Weights of a small transformer language model.
Size: 14 layers, 10 heads of 32, MLP 1280 tanh GELU, vocabulary 32000, 27.6M parameters.
Each number is 128 + 24 x the weight over its row's rms, rounded and kept within 0 to 255. Layers, rows and columns count from 0. The size above them is the row's rms in percent of the matrix's.

# layer 9 MLP down (transposed), 1280x320, rms 0.117, rows 832-913, columns 160-199
size [ 97  96  91 102  93 102  88  96 105 106 104 106  97 101 101  96 110  96 106  93  97  88 105  90  92  95 103 108  92 105  91  95 107  90  94  93  95  98  97  96 101  81  93 108  99  95 126 116 110  93 105 105  94  94 101  99 100 107  95 101  95 103 101  92 101 109  96  91  98  94  97 111 101 101  94  99 104  97 102  93  90 101]
[[123 120 134 150 151 121 111 113 128 124  88 124 137 153 103 131  99 128  88 137 168 131 160 140  99 167 158 161 151  97 164 138 144  95 119 128 145 192 122 218]
 [123 106 107 102 103 103 105 114 141  86 128 108  97 140 161 164 185  91 112 115 104  50 146 107 132 141 126 113 111 152 152 116 149 146 155 124 151 126 159 103]
 [ 77  69  98 130 151 139 128 100 114 135 153 211 128 115 150  94 136 126 121 171 153 111  85 131 127 109 176 125 132 137 127  92 145 103 118 121 107 125 139 136]
 [176 124 147  88 147 139 106 121 169 134 141 130 125 144 176 129 129 141 117  93 147 135 149 155  72 113  92 135 155 142 120 148 127 105 160 119 104 134 115 133]
 [145 110 113 142  96 101 152 150 134  98 108 148 107 111 124 108 150 147 137  94 123 123  95 152 135 112  86 140  86 122 100 119 116 125  78 136 152 116  89 173]
 [130 141 128 121 154 114 102 104 172  94 114 139 182  67 120 117 154 126 128 119 120 134 137 119 140 140 145 111 100 122 175 134 142 125 124 127  94 127 121 128]
 [130 105  90 124  98 117 149 197 131 103 139 156 150 143 119  87 136 162 178 117 151  91 127 128 173 107 113 126 135 151 125 136 138 139 131 121 119 129 126 186]
 [119 142 136 120 120 147 116 145 142 110 112 124 154 100 164 137 184 145  91  99 134 136 157 127  82 147 140  82 127 132 108 155 122 146 129 112  88 128 135  93]
 [166 116 133 138 153 160 147 150  98 118 138 100 136 143 174 154 181  97 132 120 170 137 146 169 141 126  79 138 105 110 120  97 164 133 169 140 120 105  88 144]
 [ 78 116 135 194 145 119 115 101 128  85 138 137  91 170 103 116 117 144 165 172 144 112  70 144 114 176 121 140 136 102 142 130  76 139 117 152 142 159 120 110]
 [153 126 146 121 108 125 131 104 112 118 116 113 139 123 147 112  94 109 125  86 124  97 130 103 135 107 153 165 113 107 106 126 115 175 116 148 140 164 118 108]
 [138 123 110 136 169 118  95  83 144 118 102 127 126 155 103 117 156 137 105 127 129 142 161 122 114 113 138 139  69 135 128 157 123 152 165 131  90 128 128 106]
 [113  87  80 111 116 116  98  71 170 118 155 137 131 166 177 146 157 130  92  99 141 106 108 116 143 139 109 151 135 144  92  89 120 133 153 122 126 102 161 107]
 [156 105 174 162 127 158 146 123 141  79 141 156 139 134 122 140 102 102  56  92 150  93 152 108 146 137  85 173 100 177 155 165 101 119 112 129  95 118 128 104]
 [120 134 151 123 138 152 123 167 122 178  96 123  90  99 113 128 138 115 124 165 188  76 109 150 103 138 115  88 145 130 142 141  96 124 145 109 133 167  89 127]
 [174 127 102 142 151 170 148 168 116 135 108 134  95 143 132 164 128 135 125 126 146 112 130 111 108 120 156  68 118 182 114 117 152 124 168 122 144 171 139 126]
 [114 128 131 148 128 125 145 152 124  97 130 133 102 128  97  88 131 146 130 152 138 111 134 113 104 121 163 161 124  93 111 106 110 140 120 143 122 139 113  98]
 [102 131 119 105 105 127 128 130 155 115 148 151  95  92 152 153 120 155 146 108 171 148 131 134 116 144 157  94  94 145 100 133 121 110  37 144 133 121 133 129]
 [ 80 102 161 121 107 139 133 101 118 130 146 120 135 162 124 113 151 174 132 139 166 127  86  99 151 140 150 147 108 150 107 126 137 131 132 159 129 131 113 130]
 [137 148 140 122 124 127 107 160 136 156 125 113 126 129  97  99 115 110  95 142 160 100 130 137 164  73 132 129 101 126 122 128 140 148 106 110 107 119 173 148]
 [154 138 119 110 117 150 142 106 126 157 119 100 104 109 155 168 115 108 145 175 116 143 136 140 165 160 107  84 126 116 117 151 156  92 152 168  87 148 123  99]
 [134 124 129 137 130 142 152 154 138 160 171 135 100 129 127 155 159 117 108 102 138 141 124 115 135 139 129 166 138 176 143 155 137 148 114 101 152 100 143 248]
 [121 104 170 144 109 101 142 165  87  96 133 139 174 166 108 137 150 130  92 108 178 167 143 100 112 102 159 128 117 137 111 150 133 138 111 128 123 139 114  94]
 [122 129 115 108 113 112 114 112 141 126 116 104 150 147 123 135 111 145 106 144 109  85 142  87 137 140 118 103 138 130 150 123  89 152  98 123 117 129  58  98]
 [176 125  65 135 128 144 139 158 119 121 126 145 127 102 105 117 125 143 162 128  88 181 124 134 104 134 116 119 140  71 129 117 172 137 148 133 147 164  84  96]
 [ 95 146 103  97 153  86 132 153 133 154 145 101 151 123 107 127 119 125 119 102 164 111 122 129  89 147 138 141  94 119 118 100 115  66 135 156 128 150 103  97]
 [126 104 183 135 149 102  71 150 118  99 119 164 124 122 159 121 118 102 113  79 105 119 137 118 131 106 124 148 134 127 128 154 107 114 176  81 125 127 132 137]
 [143 128 134  83 123 130 126 144 160 112 178 163 121  99  90  86 184 110 141 113 126  97 128 138 166 134 130  98 166 120 144 126 129 143 103 126 165 155 113 137]
 [161 141  91 135 137 102 154 104 122  99 145 134 106 116 171 130 128 116 146 139 113 203 108  88 105 136 108 163 133 146 137 153 108 136 115 138 129 106 161 127]
 [122 105 122 106 115 120  84 108  96 116 122 124  97 159 194 150 168 140 136 142 111 110 117 119 116 111 102 106 122 145 129 131  70 114 104 117 127 119 126 109]
 [136 108 160 141  83  90 166  99 162  65 114 121 121 155 113 142 155 115 156 138 129 149 106 159 151 142 132 175  91 118 131 109 143  85 115 144 144  72 101 101]
 [150 137 108 146 115  97 124  96 130 147  98 145 143 188 112 110 142 130 138 149 133 155  87 150 113 142  92 125 174 102 121 145 148 131 148 107 150 134 106  94]
 [171 103 172 116 108 140 167 128 136 160 141 180  93 148 153 137  66  97 123 137 116  81 121 133  93 148 152 105 190 124 121 103 151 160 130  79 152 140 128 127]
 [109 116 156 131 156 125 127 142 154 120 116 161 154 130 132 115 118 123 153 153 134 139 143 129  77 124 128 113 183 152 116 138 150 136 140 100 114  77 128 126]
 [157 135 125 102 157 172 121 119 143 120 136 110 163 128 138 165 116 137 114 142  91 151 150 129 159 165 150 138  90 126 116 103 145 158 116 137 136 153 113  84]
 [114 147 148 144 108 128 105 175 132 171 132 126 127 202 168 111 166 146 113  77 132 141 114 100 127 137 109 113 151 135 119 134 126 138 141  80 121 117 122 145]
 [123 116 118  83 102 148 105 103 163 143 166 112 137 112 115 138  93 149 113 119 127 132 136 128 130 136  79  93 121 159 146 117 150 153 132 148  89 130 146 139]
 [104 158 131 120 136 119 138  86 155 109 116 111 118 148 140  97 139 101 129 159 144 134 131  89 174 130 137 127 154 148 146 132 160 137 151  89 149 124  92 126]
 [150 120 128 120 145 112 107 124 151 132 104 138 144 107 106 148  82 141 104 136 133 108 159 116 122 136 122 178 135  86 162 153 124 120  99 155 205 115  92 138]
 [139 113 130  75 115 111 130  94 147 126 109 118 116 142 133 135 133  72 125 104 153 170 169 110 157 154 107  98 115 151  97  97 111  77 108 108 168 106 157  81]
 [101 150 124 159 121 119 128 122 152 110 111  92 131 156 100 108 193 170 128 125 117 106 106 184 114 124 124 134 141  61 113 118 102 154 117 102 134  80 132 126]
 [134 172 132 133 109 143 132 149 169 116 158 131  89 141 138 135 123 138 103 129  93  86 130 144 140 108 127  96 123  86 132 118 167 138 100 110 112 136  96 129]
 [139  67 136 113 108 101 148 118  95 137 111  90 173 147 183 118  89 134 156 136 165 122 143 107 119 114  77 122 118 146 135 100 151 103 149 153 178 127 139 108]
 [129 145 166 117 150 115 144 148 171 138  81 136 119 152 116 124 136 145 142 112 132 143 160 151 153 164 144 149 134 146 175 148  89 177  84 121 150 137 157  98]
 [120 116 165 142 101  88 137 145  75  86 117 141 113 177 125 118  81  97 133 131 114 134 123 152 136 127 102 120 152 133 151  93 136 150 146 136  91 127 137 127]
 [141 151 119  99 127 139 135 135 149 128 111 125  77 147 129 161 148 124  68 135 140 118 116 131 123  76  63  86  78 131  96 129 125  99 153  77 112  98 127 192]
 [126  91 151 107 142 101 111 124 156 138 120 108 170 134  97 131 130 130 173  98 173  88 155 127 126 124 102  95 163 104 166 101 137 150 102 107 115 131 119 165]
 [142 108 146 154  98 133 106 145 123 103 117 105 174 150 142 123 163  78 109 119 119 141 106 125 106 114 149  97 151 105 111 136 141 134 117 109 102 163  80  66]
 [116 158 122 164 137 151  90 139 111 102 122  97 116 122 136 142 144 125 128 151 149  98 110  99 124 104 112 126 104 125 145 122 124  95 169 102 103 139 110  92]
 [131 158 152 106 136  88 126 125 129 126  98 126 131 123 152 129 145 151  88 133 103 101 185 138 135 121 121 157 132 120 117 160 117 110  87 145 113 174  90 129]
 [146 145  96 179  92 140 143  86 127 139 151 115 127  78 148  88 177 148 148 146 161 167 127 149 170 114  80 144 118 116 148  79 109 130  97 128 116 115 161 162]
 [173 131 103 112 141 164 139 113 140 139 156 154 139 158 100 114 158 112 131 155 144 160  84 121 151  96 117 113 133 135 113 138 153 121 157 157 130 113 125 105]
 [157 120 147 100 106 124 102 153  90 142 120  85 107 102 135 116 126 125 129 105 112 110 185 117 119 157 125 136 110 123  95 137 157 143 128 109 176 156 129 116]
 [153 115 134 129 188  57 147 155 129  89 112 132 125 174 120 121 142 129 142 131  99 103 140  94 149 144 146 126 136 166  69 155 132  99 119 129 125 115 136 154]
 [114 147 124 122  95 144 126 133 169  92 165  84 121 126 119 134 126 149 125 108 203 132 158 103 110 122 134 106 134 152 129  90 160  97 138 133 111 126 103 170]
 [147 107 115 147 123 132 116 117 137 137 117 150 128 136 128 124 157 147 138 144 104 122 154 112 145 157 115 124 150 129 151 140 145 150 103 111 116 148 169 111]
 [159 107 149 140 129 148 103  89 117 141 172 113 118 130 140 155 120 185 138 118 136 120 108 143 166 161 149 160  71 141 131 148 150 108 132 125 135  97 133 146]
 [157 102 182  93 113 167 112 124 165 104 134 118 116 130 122 132 126 150 143 119 117 172 128 124  80  96 110 112 103 154 112 113 116 101  91  99  85 117  95 104]
 [131 148  98 177 149 133  94 110 157 127 121 155  73  55 128  79  94 107 114 149 114 173 125  97 108 113 125 139  88 128 119 121 125  59  91 129 107 154 146 123]
 [ 99  61  94  95 146  79 152  69 154 142  99  93 105 139 111 142 109  86 124 121 140 160 114  95 116 102 122  99  75 102 140  91 152 162  95 110 157  97 144 131]
 [125 166 115  75 143 135 101 110 118  92 137 132 118 111 168 126 153 158 120 130 154 114 138 138 118  91 127  84 125 155 143 148  86 115 139 167  87 133 141 104]
 [130  72 127 142  86  70 134 127 127 130 132 129  99 101 114 115 128 120 130 138 124 133 136 122 141 154 118 138 124 118 117 145 142 133 128 131 136  92  90 127]
 [158  79 114 154  91 130 104 125 121  98 165 136 165 154  88 113 105 104 130 115 146 154 154 121 136 129 138  97 125 112  94 151 105 139 151 119 138 121 145 108]
 [111 207 116 148 129 125 106 155 170  67  95 119 135  92 133 128 110 124 111 156 137 119  99 159 110 165  98 102 136 121 167 110 124 123 102 151  98 124 114  91]
 [154 164 130 128 108 130 140 144 112 111 116 112 132 157 188 122 129 116 163 147  96 117 122 164 145  98 111 128 131 138  94 110 103 117 149  81 138  82 170 100]
 [117 115 172 118 118 151 176  97 142 144 176 152 170 121 145 136 146  98 109 104 117 119 125 158 143 149 146 133 135 154 152 164 117 149 121 140 106 102 176 139]
 [146  77  76 121 167 112 109 165  93 135 121 162 108 103 112 118 157 143 123 142  85 140 133 125 140 141 129  96 101 147 119 128 161 124 103 148  89 119 123 139]
 [140 137 118 122 127 137 158 156  93 144 139 118  92 128 130 152 106 133 162 122  95 110 170 168 140 120  72 137 120 139 106 162 133 116 137  93 130 130  94 113]
 [158  86 126  98 145 131 116 110 112 107  92  83 175 116 106 127 152 128 176 144 145 123 171  91 142 129 124 137 118 119 138  84 116 106 106 165 171 122 125 152]
 [135  93 137 123 116 112 164 126 153  89 156 183 192 106 140  70 169 166 147 172 159 110 139 126 142 151  81 149 102  88 126 102 152 159  47 155 146 148  77 149]
 [ 77 115 107 111 121 148 130 106  95  93 125 134 150 102 127 113  86 116 140 139 171 118 130 133 165 137 138 162 151  64 113 114 124 148 162 118  79 124 129 115]
 [139 151 119  79 164 124 119 133  99 119 121 124 124 109 157 119 115 136 131 142 132 139 139 165 116 114 128 101 147 101 108 101 172 110 162 161 134 110 141 132]
 [169 137 154 143 147 129 117 115 138 146 141 173 125 111 118 124 105 149 125 128  75 100 131 141 120 117 109 145 111 145 102 136 126  93 208 157 136 120  63 104]
 [120 127 113 147 116 122 117 147  94 113 140 150 102  67 124  85 132 141 132 125 108 128 137 118 109 159 121 152 177  89  75 129 119  98 140 152 132 128 156 119]
 [142 122 127 153 102 134 127 126 150 151 154 121 147 127 132 129 122 119 154 101 147 158 137 131 136 107 105 142 134 172 152 144 122 122 160 105 130 103 120 127]
 [108 134 129 156 119 154 145 164  96 154 172  94 137 133 140 142 165 112 124 109  91 178 100 135 160 131 130 160 159 107 134 115 173 152  87 152 132 162 121 101]
 [140 105 117 138 124 158 118 107 151 122 111  94 152 147 139 121 120  98 107 146 111 161  92 132 128 118 129 131 158 118 110 129 154 105 101 153 143 149 128 151]
 [103 141 117 128 108 129 109 136  93 107  87 140 113 134 133 123 129 112 116 114 130  79 104 136 113 160 102 130 158 103 136 109 140  98 113 139 167 130 118 115]
 [ 85 112  93 150 124 114 133 112 128 168 103 156 113 128 138 148 136 158 151 135 101 116  86 115 135 106 155 131 120  88 201  90 113 122 135 154 139 137 110 112]
 [146 146 158 164 121 149 157  94 109 106 149 177  98  97 141 156 129 138 156 124 150 121 112 162 148 191 122 139 130 142 142 131 152 109 127 135 137 142 140  94]
 [113 112  64 102 101 145 131 126 118 179 144 115 174 109 160 137 103 164 102 158 102 146  98 124 169 128 121 122  95 114 116 124  86 126 160 116 148 139 153 169]
 [136 133 137 165 130 160 113 121  63 138 140 144 134 116 120  94 153 114 111 157 187 113 110  73 109 142 123 112 120 107 154 134 127 113  85 134  99 158 121 117]]
# layer 9 MLP up, 1280x320, rms 0.109, rows 833-913, columns 160-199
size [ 94  91 104  97  93  98  95 101 103 101 100  95 100  97  98 105  99 103  95  94 105 102  93  99  96  97 106  93  99  96  99 105  93  96  99  98  93  99  94 103  98  96  99  99 106 117 106 112  95 102 102 101  98 101 103  97 107  95  96  99  99  99 103  99 103 101  96  96  95  95 106  91  96  91  97  99  91 104 114  90 102]
[[137 123 114 129 144 146 161 124 133 133 151 116 102  76  98 114  80 150 141 161 108 164  98 121 127 138 105 166 140 136 121 130 119 116 144 152 132 103 107  87]
 [178 130 122 140 127 156 123 160 162  96 128 110 149 175 133 147 133 124 120 107 123  97 134 130 117 110 116 162 149 153  90 145  77 162 154 118 142 122 182 128]
 [108 149 162 153 145  87 175 110  90 165 144 103  99 104 110 110 168 145 103  90 161 152 109 134 166 136 142 117 101 156 160  99 141 131 134 120 158 112 133  94]
 [139 119 166 166 120 113 132 135 114 149 124 177  87 139 138 130 158 110 113 110 123  82 157 127 128 125  93 120 128 117 131 113  88  94 124 113 100 165 135 120]
 [136 173 137 124 128 166 124 160 116 141  94 137 111  95  93 140 134 149 104 143 136 161 164 137  91 152 171 128 180 134 106 158 129 130 163 121 129 148 147 119]
 [131 128 136 139 150 161 119 141 101 152 153 144 101 113 170 141 147 162 135 116  91 183 139 145 124 131 145 134 138 135 114  91 121 119 117  95 146 113 160 132]
 [ 94 131 154 148 141 159 123 118 108 149  86 122 162 156 105 123 116 147  88 180 169 116 154 109 110 162 139  99  78 111 114 136 103  90 150 137 170 125 148 114]
 [ 76 135 129 130 133  49 175  94 115 106 149 128 141  99 106 173  97 136 165 182 142 162 148 168 189 121 145 135 163 130 139 135 125 143 119 127 108  99 110 149]
 [107 117 106  97 138 144  71  68  73 124 145 113  94 175 141 166 143 120 138 131 111 113 122 107 100 155 177 123 103 105 110 113  87 128 129 168  93 147 143 116]
 [113 132 141 127 127 137 161 100  97 107 119 134  79 138 115 166 151 153 130 114 143  63 140 127 153 127 136  76 160  90 165  91 111 147 123 137  77 149 100 145]
 [112 158 109 153 146 136 191 121 142 103 123 132 114 154 111 169 110  89 152 139 116 123 120 142  84 134 146 108 150 112 101 153  83 107  93 130 139 124 123  92]
 [156 106  95 132 108 152 135 176 162 141 150  89 132 152 137 119 127 128 136 140  78 151 133 128  89 120 148 114 121  90 153 121 114 135  99 149 148 150 126 126]
 [165 155 134 141 103 115 114 100 122 125 142 101 138 119  63 102 131 123 121 123 164 138 135 172 152 157 102 161 138 175 142 139 130 109 124 128 133 145 126 159]
 [ 91 140 113 121 107  99 128 135 140 130 153 107 156 144 120 157 120 131 132 115 142 156 149 155 133  89 123 117 122 121 139 117  99 141  74 133 161 112 129  90]
 [118 112 108 122 112  89 135  98 133 127 166 130 169 153 110 114 152 124 132 122 117 152 134 147 136 106 143 121 130 125 129 118 190 143 133 117 168  93 102 157]
 [148 111 150 165 137 143 137 132 132  84 146 156  73 138 122 129 107 135  97 119 144 168 118 151  79 165 143 139 142 152 129 150 159 108 156 129 119 138 142 102]
 [129  89 105 115 132  80 160 120 136  95 130 118 122 148 108 108 137 149  84 153  80 140 112  93 135 125 129 127 175 156 153 145 151  90 153 112 122 107 112 171]
 [106  96 162 108 106 136 140 132 185 128 155 161 112 129 105 145 123 118 161 127 143 121 167 138 149 134 146 144 147  89 144  94 111 117  99 129 133 131 128 134]
 [107  97 126 111 166 124 136 124 131  88 121 134 129 164 145 160 143 154 128 106 154  98 112 145 119 131 145 128 128 113 101 115 110 139 123 152 153 142 158 136]
 [ 88 111 123 128 129 138 185 128 103 151 157  86 171 112 127  89 124  77  92 172 159 127 109 143 116  70 123  91 152  95 125 134 104 152 138 121 117 163 125 165]
 [157 152 134 141 140 149 134 132 103 145 152 135  69 154 141 118 116  99 150 131 117 130  62 122 111 195 156 135 118 152 121 121 141 139 116 148 125 115 113 199]
 [172 150 132 171 137 172 123 140 178 134 158 123  81 127 134  85 136 160 159 142 124 137 119 115 130 157  84 142 129 138 142 116 137  85 128 119 137 174 122 144]
 [119 126 100 164 110 126 143 122 126 115 148  95 107 121 122 126 127 136 152 147 101 136 100 166 142 135 128 112 121 115 113 111 157 138 128 125 164 129 152 103]
 [ 63 124 139 114  94 133 103  99 162 122 133 150 102 128 131 114 119  78 135 115 102 140 135 121 119 128 135 130 133  96  72 147 110 177 123 130 121 100 133  87]
 [106 124 120 127 129 163 134 136 115 135  93 134 146 134 158 129 130 138 152 120 132 146  87 138 153 134 125 125 122 112 148 118  84 134  85 133 122  94 118 115]
 [102 110  98 134 109 121 181 155 158  97 141 129 134 173 128 133 110 159 106 192 127 136 107 130  89 163 138 112 123 159 161 129 102 109 113 166 119 152 121 148]
 [107 124 113 132 122  72 100 136 130 100 158 139 111 145 190 139 132 114 163 162 143 145 133 137 115 105 155 135 138 145 147 134 129 112 156 162 128 148 130 159]
 [ 78  78 208 118 129 104 138 142 139 143 155 116 139 108 109 133 135  53 156 135 116 113 127 137 139  91 116 107 145 133 150 137 115 131 112 102 123 137 125 111]
 [102 127 114 128 117  84 162 143  94  98 141 133  92 107 138 138 183 120 121  48 108 116 158 107 115 155  74 157 187  99 148  95 117 159 109 121  90 134 113 125]
 [101 157 145 117 158 132  97 178 139 130 131 130 112 150 134 143 141 134 132 136 151  90 136 191 126 142 155  81 190 124 150 128 114 136 131 153 127 115 155 131]
 [132 155  91 102 122 113 156 129 103 124 138  90 102 157  99 124 168 147 149 160 154 125 114 172 137 113 151 129 153 153 125 161 116  96 114 102 141 145  95  94]
 [131 101 118 140 121 123 114 135 112 115 136  92 126 132  80 177 128 150 103 113 113 124 165 124 129 153  80 147 122 138  89 149  92 146 120 133  91 102 139 123]
 [146 143  88 118 135 119 114 138 151 136 119 145 114  94 123 147 138 126 119 122  98 110 111 144 146  85 116 130 118 128 149  99 118  86 136 141 127 180  89 191]
 [ 84 137 185 166  90 110 158 141  98 112 112 176 107 140 117 144 178 127  96 149 138 151 122 130 151 111 131  87 141 143 163 141 127 118 128 123  93 105 122 130]
 [158 115 127  99 168 126 146 156 150  90 137 112 141 123 118 107 142  92 142 153 141 122  92 106 113 130 135 121 153 123 141  94 144 165 138 117 138 172 138 150]
 [137 144 142 139 150 139 190 134 124 159 104  92 142 148 156 108 184 149 114 144 139 137 130  88 160 106 173 140  92 112  96 140 112 109 117 128 186 136 136 119]
 [166 115 119 114 124 111 126 160  95 129 131 122 124 126 135 114 128 182 127 126  88 129 119  71 132 114 126 179 125 116 155  85  86 123 139 164 168 183 145  99]
 [125 113 139  94  93 162 119  90 125 132 173 145 117 137 150  98 153 113 121 106 131 123 110 112 152 114 146 128  98 148 163 154 139  70 119 133 111  78 134 139]
 [128 119 149 138 129 149 134 137 128 124 138 152 143  87 119 109 155 127  99 149 119 159 106 141 152 122 136 164 140 118 126 152 127 194 111 126 104  93 142 140]
 [120 126  92 125  75 120 143 163 130 142 174 111  94 164 123 131 136 138  96 124 127 147 122 130 130 151 146 146 130 103 102 135  86 139 162 153 172  71 124 142]
 [168  98 122 136 149 108 106 176 118 148  88 129 144 127 122 106 155 129 149 126 126 163 148  92 152 188  80 158 139 176  95 136  81 134 115  97 115 107 157 155]
 [155 131  77 139 114 119 149 192 130 106 122 114 111 128 173 150 147 138 153 115 129 148 100 163 155 133 123 129 178 140  49 126 110 122 104 159  49 138 124 154]
 [144 140 131 161 132 142  90 123 110 114  92 115  99 111 132 104  86 124  87 155 144 124  88 149 108 148 115 173 185 154 108 122 125 128  89 134 147  79 127  88]
 [135 143 155 134 175 139 104 169 202 143 120 132 148 123  94 171 127 140 126 120 116 140 133 140  92 144 107 117 110 138  89 108 137 109 138 102 152 133 153 140]
 [138 142 145 109 154 137 112 143 161 126 140 128 107 125 152 137 143 141 120 145 128 122  62 144 127 154 136 142 135 146 127 131 144 118 118  73 104  89 119 127]
 [167 141 138 132 118 160 146 142 114 163 123 143 141 108 102 159  97 100 173  99 148 125 138 155 133 148 111 131 156 123 118 105 144  85  40 104 144 144 125 195]
 [137 131 100 143 125 112 147 144 120 127  94 122  89 123 143 167 153 120 112 120 156 132 123  59 112 146 123 116 200 122 157 114 140 141 162 150 117 120 176 157]
 [100 101 113 152 130 149 110 126 134 113 134 145 142 167 117 122 110 127 145  89  93 156 155  99 120 154 120 140 126 125 116  70 108 165 140 123 141 116  72 118]
 [138  98 103 150 111 127 133 111  92  96 117 117 127 141 121  98 129 117 116 119 152 135  93 142 127 130 143 110 110 118 139  93 137 105 138 119 153  53 161 140]
 [ 83 167  98 121 135 141 118  88  86  67 133 162 132 110 115 134 114 114 129 155 131 101 145 110 115 134 137 178 136 124 126 128 128 120 161 121 128 137 126 137]
 [160 124 133 123 124  97 122  93 115 134 123 104  91 107  87 165 145 139 129  74 101  72 106 102 128 144 123 143 138 136 125 170  63 143 122  91 135 123 138 109]
 [130  70 108 129 133 115 128 122 137 144 151 131 106  85 120 136 101 162 144 126  80 176 134 111 156 175 123 125 118 128 136 155 145 107 164 145 110 131 149 103]
 [151 127 126 118  85 121 123 147 135 138 120  96 133 117 114 125 155 137  94 126  90 114 114 162 120 143 148  93 155 103 141  98 148 111 107 131 148 141 141 153]
 [116 127 110 154 137 126 187 120 192 149 138 101 128 145 111 116  95 115 111 115 130 142 111 107 108 170 103 126 140  98  92  99 141 110  85  86 128 110 143 116]
 [130 105 122  95 119 112  87 119 155 101  95 115 150 137 116 167 153 127 164 114 149 131 161 135 123 119 121 169 122 109 127 114 137 110 116  85  76 122 119 114]
 [133 143 129 145 116 138 123 146 132 126  93 128 115 143 156  92 133 131 122 141 167 143  88 175 127 180 167 127 157 135 120 152 117 104 120 125 154 170 141 144]
 [129 137 130 159 118 170 180 119 136 137 120 125 145 151 128 110 103 114 120 147  92 123 128 127 115 124 164 105 118 107 116 125 154 150 112 147  92  99 105 116]
 [108 146 145 108 124 139 110  84 127 111 115 140 160 165 123 192 145 109 124  68 103  65  98 145 104  98 146 127 164 151 116 130 112 148 141  87 155 114 108 119]
 [114 132 161  86 146 136 151 133 127 143 142 151 104 120 126 115 179 120 136 145 109 119 120 120 128 111  99 189 153 167 121 117 126  85 136 110 101 157 122 173]
 [116  87 145 103 102 151 158 125 127 127 191 127 123 159  92 147  96 131 118 174 119 170 129 119 169 152 117 125 179 143 140 111  76 118 123 111 135  92 161 150]
 [172 150 166  68 114 131 107 148 126 112 107 101 149 120 150 160 121 157 124 145 147 137  94 142 166 111 113 118 123 107 125 123 133 178 146 134 137 119  99 107]
 [120 137  97 131  98  89 157  83 100  90 101 121 119 151 138 154 115 114 137 112 124 127  97 127 141  73 141 122 160 189 143 160 103  93 124 142 104 107  98 104]
 [133 113 138 165 103 109 128 134 138 142  83 108 144 133 141 101  83 167 159 151 146 157 143 134 119 110 118  95 155 145 127  96 140 136 148 150 119 116 146 126]
 [161  91 124 145 110 122 162 113 160 127 148 139 123 129 158 146 135 128 118 153 132  95  80 101  81 133 116 127 152 129 143  90 122  99 125 114 131 167 141 112]
 [147 135 136 185  81  87  97 137 132 150 134 170 180 126 140 155 169 122 148 118 112 128  82 108  98 173 130 145 105 178 148 120 126 102  91 148 132 102 116 107]
 [110 115 179  79 103 141 163 143 160 157 132 113 140 154 148 162 188  96 157 108 125 140 154 153 134 144 116 143 112 154 124 136 104 141 123 108 121 140  85 128]
 [115 126 112 146  89 152 162  90 116 130 136 144 122 103 106 133 139 115 131 160 123 151 179 113 113 135 101  96 134 134 128 111 180 101 139 154 167 140 122 137]
 [131 135 150 121 143 169 109  96 147 128 155 137  85 131 151 137 131 107 142  85 112 141 140 118 101  82 112 142 115 147 147 130 157 120 108 164 121  92 157 128]
 [127 160 173 146 116 121 104 100 130 137 150 171 115 141 144 148 134 111 141 121 135 136 101 158 137 107 184 124 113 145 111 168  84 105 155 143 117 116 108 113]
 [142 128 103 177 139 125 111 107 133 157 143 121  96 113 139 150 123 100 102  94 147 185 110 130  95 130 105  98  92 187 125 106 161 118 143 175 138 119 112 130]
 [133 116 137 155  79 156 177 132 119 129 100 130 107 109 124 134 120 134 137 142 123 110 139 170 144  94 133  86 121 171 125 164 117 104 121 158 100 126 103 147]
 [111  96 112 139 131 142 144 131 127 138 137 121 164 147 115 108 122 133 185 135 162 136 123 108 140 141 119 118  90 127 115 111 157 120 142 138 100 139 124  81]
 [122 138 107 109 105 148 103 119 174 125 117 123 159 128 104 141 120 105 145 137 193  96 119 132 157 138 135 122 136 127 141 121 163 130 161 147 158 123  94 116]
 [ 87 146 142 118 108 113 139 127 117 133 151 114 150  82 131 165 117 137 115 153 106  86  66 168 117  91 137 132 167  98 101 150 158 126 150 151 147 152  89 148]
 [101 125 162 181 137  96 108 141 117 128 158 149 148 123  86 149 158 117 154  89 107 125  83 143 138 110 143 127 145 152 202 132 152 134 103 141 137 118 140 163]
 [133 111 132 174 114 118 152 116 126 111 120 102 109 118 163  79 118 114 180 118 109 104 133 148  86  93 106 129 134 133 133 145  81 148 165 108 120 111 114 106]
 [137 111 138 132 161 141 113 133  97 173 157  96 109 125 130 137 100 155 190 147  94 153 148 140  98 102 134 170 130 145 124 118 142 136 133 114 159 109 142 120]
 [131 151 152 137 117 141 147  97 113 143 151 140 139 125 135 181 147 118  93 116 144 136 115 178 132 141 152 110 123 104 145 119 112 124 137 108  90 101 127 145]
 [109 100 131 114 175 121 124 160 163 117 164 140 122 151 120 129 150 141 124 140 112 112 123 119 101 131 120  93 171 174 119 137 125 119 129 117 100 102  74 101]
 [115 120 139 181 146 101 125 132 170 116 149 101 137 145 113 139 173 101  89 112  90 110 136 100  87  83 113  52 131 130 142 136 135 107 142 136  95 155 128 157]
 [153 107  97 128 115  76  88 135 149 140 139 118 147  77  98  97 118 152 156 130  97 149 108 137 140 134 126 121 101 105  92 113  83 103 182 101  96 129 102  81]]